{"norm": "layernorm", "extras": ["local attention windows", "capped logits"], "init_std_qkv": 0.0687, "init_std_o": 0.014, "init_std_down": 0.014, "lr_mult_down": 3.0, "beta1": 0.93}
Each number is 128 + 24 x the weight over its row's rms, rounded and kept within 0 to 255. Layers, rows and columns count from 0. Numbers have three digits each. The size before them is the row's rms in percent of the matrix's.

# layer 4 MLP down, 160x640, rms 0.139, rows 0-159, columns 160-199
098:106105160156128119129129094103185144153165074157132160127085120158140121102095148124150085135120112111107110113094125135
097:166078135123123168146101158157128118138119118129125152121122157141134095156166126149145141136125112162125142154115121172
100:145147101138148108154092134112104112124134096123154126145150098122093134124140158151156139130150174167156097109134129128
098:143157130155104134180123145104125087130111112092122153130140123148141086118127123144105156142126140082130130117169101096
100:144107160116162121122084112139127111137110138144085159197134105103122119113147131057166169135123120132137109129127186139
099:156121160092113071171095106171137139131120111166138096137112147108146128106141134163054104112127082107162133148147146156
098:096146138114085110116165100105164140108091105143110096149122136127083153095116132100146132110138134081128110098141133124
101:141133134133160132086156173154135140117121122116108108115166113116143158156088108125109094131110095135159125111164127103
102:148152149103101096112121168147126114144173108093151122092158106137114127071173136133122108137125143111162101156155130117
100:094107099181112140129136167161150108143135085127149092112160129113142129102199108123145123110099131132119133137132126138
100:136139139112130130138153149101113124163165109144164122129130156156121131120140101130104147124133054146125077165121139145
100:127151117145114125125099123120093118145102117119110122116092094180146114135104126125144162142135106125106138145130196130
097:102151129121130131116154114116101134177123147192127134110108130144135107135143118079123152113138082097127131119122141168
099:142099127133089127133115117157145104159142133141096167132170139145118144124130109128129123105121099107120146148117104173
104:128147139106134133118128164174114148143136131134147147139162147134112096076086091128110123103158120066103085138167136105
110:091121084105136122143155137109158130151111121122105160127120111096114072119090133154143059063150126136146167167113100109
102:086146140135103131143149094109184124108093142139117143129125116097162114150108144122105118086118101132134139106139075137
094:157136096147145139154126114091098098142151135112122122114132167094083105121131099132141132152122072126141159102122104144
098:118114075097139122133138132156183103147110096126133099119110120130116128127139088076081064119159151164182154103144106125
109:173132104126088172142096117098112108155135182146112135156137075144159141114128158148135132101118121145110114128129141077
100:147136157091100140162119146114138121108172127112200126155090102172130079133106113109109147153092148134123120141146129134
098:109153114106166143125087103135173143160100117135119134133101137108148103204141144104159113167158132152115115162119131119
104:119150133105122132113127122126148127132092132135128158133126169116093141112138096134104155134169065129098093127089168121
110:160161137086112106125147120106138159184144117165133144160112176107133096126151147108135130172126121110109153128113146131
099:126125090164166135139155125155094108102159129088141139114098146113138084134126124180079126110109108140137124133128085158
099:108139143125128154117193129115138185132120159198143143090105125179135095119143118123125137115139110148114087150133103115
104:173084183132108128094137128098155119114124189141095132164147082119098152134121146113140110172075114126136123130156122114
102:121123149126135122108136152071131104099153119100133108164150173152115137113129131102095124147097139121102122131097152119
101:129175108128088118145160141149156161106154123123121174141146136077136102100140121125116138130163157159117150157124079076
101:131140107162146143170115129122136112122122147162099150128101116155092132097072105128134143151109187109132150147115135147
100:125177133117163134090142125116153111139112104117128157106109142123146070101132137098141133117121105150138185092165155138
097:121134165125155071089168110160112168124150107133128117116092179111102098108159128140136129123150132125094106147122153132
100:131135158151123101119142181087126102114150160127120110098150120165121128097120113146120097152136127087148129126130153172
099:182133108135098146142183127130097152100110137149139162099130105152148140143143072140109155131108120101123124122134156133
101:146074130123147151136107135137134126121136123116119155131125137141133121150144087118120125149133156139087114131164136097
099:131176107089112126155175110099146153108123118110130096130102154126141141121099131133100142118135167114107142104112093113
112:152118144151112174092104135149095127132121129156143130087132133111170151121156173129169116183132105098108131141115124144
101:120121144151136086143163102123130146095149103125152129107082151069147138135115129142127158131132173143096183122135143131
098:117147069109137124149146118160098134123171123108111116128168135122081127143122164115120102082121090114154068126146156120
103:162137107084138139155131090077111106103142153147113108144125138113182101113118131118148105148090108154101140127114166136
098:106132120143131153081149136158122119096156115109133100111143107109114138119101102138149116128103108154192140117168104132
097:142101118092108110096136124097057105130118122149156119134162130149164119111114116145156151139102164160103191190142153142
098:173127120149108133117134138115150144127086143092101145130176140102131164101145126125072117114138161126142168114152121113
101:135133153148183132104140161130136150154096090142167167111153100119125101088125158144109170113128150113111098172126116110
095:137165138127154151171107118106158121126109112148117112147132121121150137110123117119121144174154080125095106110097106150
101:093128120130097134105100102133110085118146075156130121147164138146150119131180137121103099148148135113112143135110126129
098:119166166106130166100135119138172132128126148115167137131146119104141146123142152123140183146117152104106149130101106136
097:109096097121123129115138137111103140132097156129141117101093113133146150137112122113092127115090122100151121106111145113
099:118135132159116144153119122135146139113147100121137161126089148161117169098122177093140105137112129151135079172099153118
105:135136145131105111125162159138068115147111113116082090155130156115114140149102132102129114203112126138122142095144144131
099:102123162160103149104124142102118098086088133124106094050110118118164183163113101130108113115176160137121160152167154131
096:175137157171142108119115116118140106141150139129126136099150121150123130133129107147137088158196153160137116089094116145
100:173152166093109128120101167104131132133131144136122114122136100100121122119138127155178128123093150140144113119089102168
099:126118141153104138079133170160121104167085092148119192102096128134106096138098139118090133148154135148122140123098127120
100:116112133080103115143154107120123094085092116098129129108134131123127091090135126105108125158181171096152143133149105136
097:148124117129149129145141156151123137153058142138135158078125164111138132094173115137161126105136139083118130090129119190
099:095118180181173144139177161093092111150086102112145119133155114133154129096103127112119152093125147140118151136159143127
099:089091122142167168150164164142134130159127157100122146125103115134149164099133126124130108144120118116111136126116082139
097:123128108147121113159148165130123100116123125156171157124138110121157113092111146105151082118110108133113131145123142116
101:124098148140107132126162134082103158140109113101132115094121138201131118095126165151147122153178076117127153102102107127
102:127112125100148118115177133134128171151136118088133093160126124175150110138124116158114119168101144125128126083121142125
096:117057089147132071119155127213135137151159148113145141123109164125145125144174140122113111172185117152097115113128175115
102:163109144152106142143132131136169127149094149147140105074194123107163120131136109141093143133155140134131086122185152134
097:170092131112118128140109096120142138120178085104166099135135134066101129128135108163082142114113123110116134125142110141
099:136108099132097150113125130117108122093150147114114107111175134137102133121116130108145153133110125144178157112112158123
100:124139135175137132096110155119107150103113093135132140123128122115142145107128145090144109118162099166120153134135135133
099:157115093139115133123140136118122176164124147133134145119067159071164118109096149181097121153166116147129183151160107122
100:138138109159122115153100138136156131134155123161163132115117139163128159107122165106139143138145144152076149137132121140
102:158170121141120107138147081141079110170136139111092125122143155115136167107136111107124146145126154147146146132112123139
098:111123121125116139147133179147115137068130123168139135146124124124105100140161133113131110125151123150124149080140124121
097:132130143117138104162122105111113145158121133100105129141169091112100113125120142132109076117078151111129163137147126159
098:143133118114132180143170111155146158176142171085111119104117179068122119137143119097141098143144158133126140139124121104
100:204104174127106110119105137123123092128125154119122129122141111144132095114128137118128109123099128169170105125132106167
097:095125103122142105144154078121120130150126113116140094129165120137115120121118127153124124143064133091149130110152135113
099:109131128139116121167164133102140136126169108150158120108128117149180112110108103104146131135132187139085119155158123077
097:121145130138118098105158110112118147077160146133150105123102096123124143155150156094125118121129135060112085092122157088
099:147115109124134105129104138102122130148109177139135152164080095100161106141136081105157104094163135110122189163129142104
096:113138189161138125123119104165159118155102130137129125116138124108138138154101136160139120138107116126099115187114142129
098:110153134131108123151075097140117139101116131129134105102106125133145217125132109110151138116111114153095105099111139114
098:117099084086113130109143106135116122152083114149095091103130115138122086141122160108182137104191142143153143173101195142
096:123094115090114115116147116149092112140099132128106104141150136114140133131122141156102144088141159107130100108155162178
099:090132090102081154107092151114117120134139121172143102142144118093146111153145116108145118145118101137144161135097088109
098:098080121167155148095080115149160123115145143137143130106109139164137124109142135161139107090129114157119148115123121146
097:127152126128109116094097116106078135119139149104149137135128115150135101129126131119110114087118132102158115178108155109
101:120126126147137120126129098102144114159143143104090104121181083110131156158122128145127115092109119110090149118098130140
099:111135166119145145083108136131129110131138131141140103149120127161146115138144137148130136147139110170137092159111175148
099:161095156131102092122124149163116095110133158082127120105157158136157131123137154102152088147126129126177105149116132138
103:118102121150132117085145085096130138138121136126116068122054152090104170111102152145127135132107088142122112137086126108
097:102098100132153163123105139157077162146129099103088111100118120129116125134143124089095131106125128124138097136138115118
107:083145098146123137115162138175109143123141109090118105121093174122117155126156076153145153088101208105114139136147132142
100:104143177097155130105143126133116109079122135143125124135157153131132126154085114112116106112119121098135120091069121117
098:110112123153077138102103131134128112125095097133119108135114126117085169135100135111157145121135068096102143087120141145
099:134107135147109153134108139124135078130104140156112122123151145122146145110102112110124157138124114109123136118130126138
101:139161135104136149155103146137118129110159128123129152130152145167116148143120145119111142117133110152124161087131172136
100:132093146133137112140103135110127159161184164109164139148137113104122133135142133134119148129138164113147163113089094104
102:138157106127152140131142150128143159095117144129125122124096076116102132126105099091147118123145126124148103071091164046
102:165133126098150093132080087155154093093113147169131087143134142176154149095144132112089134135166137113155120098143157167
101:133176134140128114118145169140135116091105102114135144078138079125146146158109120173127131137149123127092090185120104158
098:095084134156139106154109124146132149108139105116151174173100145146129160121102174113112095098124176156086134106165112119
101:141160112127157140071095130154161153124134129127144160140125105119132132108095133125126150141086145152133089141159112113
099:098116124093134082128141138132118123138174151187088139135104127141126119156181148145147085129114130143112128178120111161
099:153112125112138106183120152107103119116108123125118092129149132080127116165123131130076175135145093150131110116155088102
116:092131133100135100136093146165143118135103125140122149139124129124090117114068092165140145093135128114176157130097118147
098:106109125136106107169130115133151131076135130158106144148110161136153138142136157116113086135116143158184106172108129125
098:126081145144134126100086090132066141097144146130107156145101096141137156155108115138141121143159086102153126143183152133
101:121110154082141117165092114149154103154134156098123143113110112146124112135105158129102129168165146118129146171080164123
098:166159102106103155129136117135108123106155119139105091101093126161128148157130100141145134171138136156121105107185111146
099:155116123149174111101094128142168133088124152098099172164079116144129095125153167148060122175115116157137145101144166111
099:154136146147101126129154087162122096137128146146125101114146109151148101076121118120109161145083166171118092145124108152
097:129104078138151105154113127113150193094151111127111130184101088148156144146121168155127115128123127157143153090143148109
100:148112108094109125135159099107072121125132136090141077130147126113134147079124121143152109080118173115124105151163124114
099:116117116141130126099138090166130127123121126145145093129082150140107127163118147155137121120159149147119143147144124103
102:107174111089134134095121119154101141076133111152126117103139138139114120120145153109157146124168110122130090176103145089
098:148153149097122129097103113084155149174133174098102130129142149156112139142115147123088129125089094108161120147133089102
098:131149130117107164104116102136148122117166146130101139094127139095108101127118117164158150120159138173128105100075153161
102:158129117143135148150112135162098143140157115124100146114161098146103141130148157158168130119082100099126137128103091085
101:126139149133183108126158117050129148132092082110093127136106122121142107183144160147133120094135138146147131110121135128
101:119161137121124146111131113129119102094134169084115084165143169140153140158143167148104162166126156170130096097137095114
098:143141116142123117105121126148099173143114152146121124114131142108120118161162135134165110187165170118117111150120105154
100:075119122127146118152123112151165157105094114165145159124093161159089074209108153118131143098145102116089119137134122115
106:101134102108129137180114144137183126155133091141166136138125159117131156137127141129107116066169116084108132140151096140
098:128112123142149130136100140116109107138075126153124171136157110124100171159082107139168158126103150147135151130108138167
099:138140122082140141117138095160128152088137111144135118109136146083131111129120116169147157124063102168111185108123099085
102:136121141128122113138139152155090089102127117138136101170133148144110135128155155129102170153173170146182118123146103160
098:145119118174068133148145147086137123166156087109133117147143098145130127132115142141134179126119116155160137127134120115
097:147120109154093129107087198120157108099128107107091118133154109164131156135149142139113124102107132108099123134137122131
100:119163132108163182128094131136114147103157130140121137156099111135137137148141103150146152113089100101127140122108103141
100:110150155114142154139141119127129139137134139109168098123131136114127157121095106120135130086163102162132126134151107131
108:107114146148113133150118155114125148124145126120184133130110177117141116144144130127145109151077126127142141127132121097
099:114121148127177129117104128132125124144088119130110101138154126117098099158098128088115136144091110096100077147080138110
101:115118116123112132160092152151132112168176125115097135132141110158097120134125091130137140085133115139151093154079111181
101:107088120092125145127137137137120134123118192123116127149174120143102144146126153158134153087123138137111162102155112099
101:089172171127133107114138133167151158171129110164141184160172152152135108135144131100128120117110133138140115134111096122
102:136113107160141153152104155109097107133101133075119118140131158082144129153111151095119168102135109127140163112124158145
100:112118100130112116125145106099153135125139149098121100138131120138131118101156136122139145126133116143089149078141132129
098:128134147120091102123130114084177155100077110143152144146098106123150127164136107130143127115158138105127114137173146134
098:165127148169119105111104076110155112114116125119140132181115105135129111168167129117086078171140164065099126131122118114
100:115147127135124122118109130118150163166137129112133153129162143132121116092154106130150129135142120110125143126136117138
098:149092122121110119181163140104161122110135124130154155142136088142149138129142141181156135143148131129128123121133104144
104:097108098091156111126132092092142106136145129077130141124123118147158122124117108131166133093114138103131158107163148106
102:112091138119150090139108133130088132080128148112146128182135077162125166109164163124140141128096142089112118127141091101
100:132094170136103156108110156147126120109169100125124128174149125118134129123116134157159157100103112137107124102119132157
102:132138138117152137145135148098153060124113160075124107107083112090153159123137116111168125123148136105128159141124143123
098:130139133124155121091159102156131126161162145168110130143115174115101155147094121123106123084085100154159093126097141159
099:132120113102151089143113186108116098153118122125166132141182126147139114165144127145120101105133158079127103094140142147
100:125095161121140126154141116096147135185097139152139145116130091095126112089136134101115162099119131108152115122134131084
101:125157061112136164101119093093154172143143146133160112126107156085149159155155116134184135127136126133119120123131099098
100:120146134136109126088153103178115123154085151145116157105120130118106101138126138127161128142148159147160126152154125100
099:147098145174148136137129108136119141130174102113168121089107143115144112155139109119115122155126104107080144164147110130
097:144179095149120143176129114133141144103175138147123108142134054132105169167124110136104151118086154099148130091102159104
100:087132140148110167108162119127136150118107173111103130147121125165083104162104105118148096178174137111155122122122109101
096:147117121148138166088114170134105117120108128157148148141151151068109149098122130106163119132120117105119146114103116133
099:143178127163107116139118107117155103096083134128107153115158126140106143145151089116089139167138149100175123129168145114
098:134136134110170125138145176131097150125157135134115164124105141115093147109133128145141087133155125119152135140147082143
101:091129133148097102167120082145117135090149114125106138134137103157143160118160117128149117126104129149129136183089167146
099:116169105142117111141112123132137134105121049172153136078131122122100108091149105136092117092105152170141108128122128165
101:140169099120143165126133122101096134145144143073131157097139130115107111094100085115164156125110103147087096090129134100
101:096109131115131161150144132129145117130157132094106117169102135095103137146125123185093110124098109137131092099094128165
102:137127116139168138126107126114121144118114129144110095084145102155099119169123150135093160120148136164140090076158138151
102:083096163110123113090147114147116141169106139102124126125106149138115152147116142109111111128108126125115104136107125135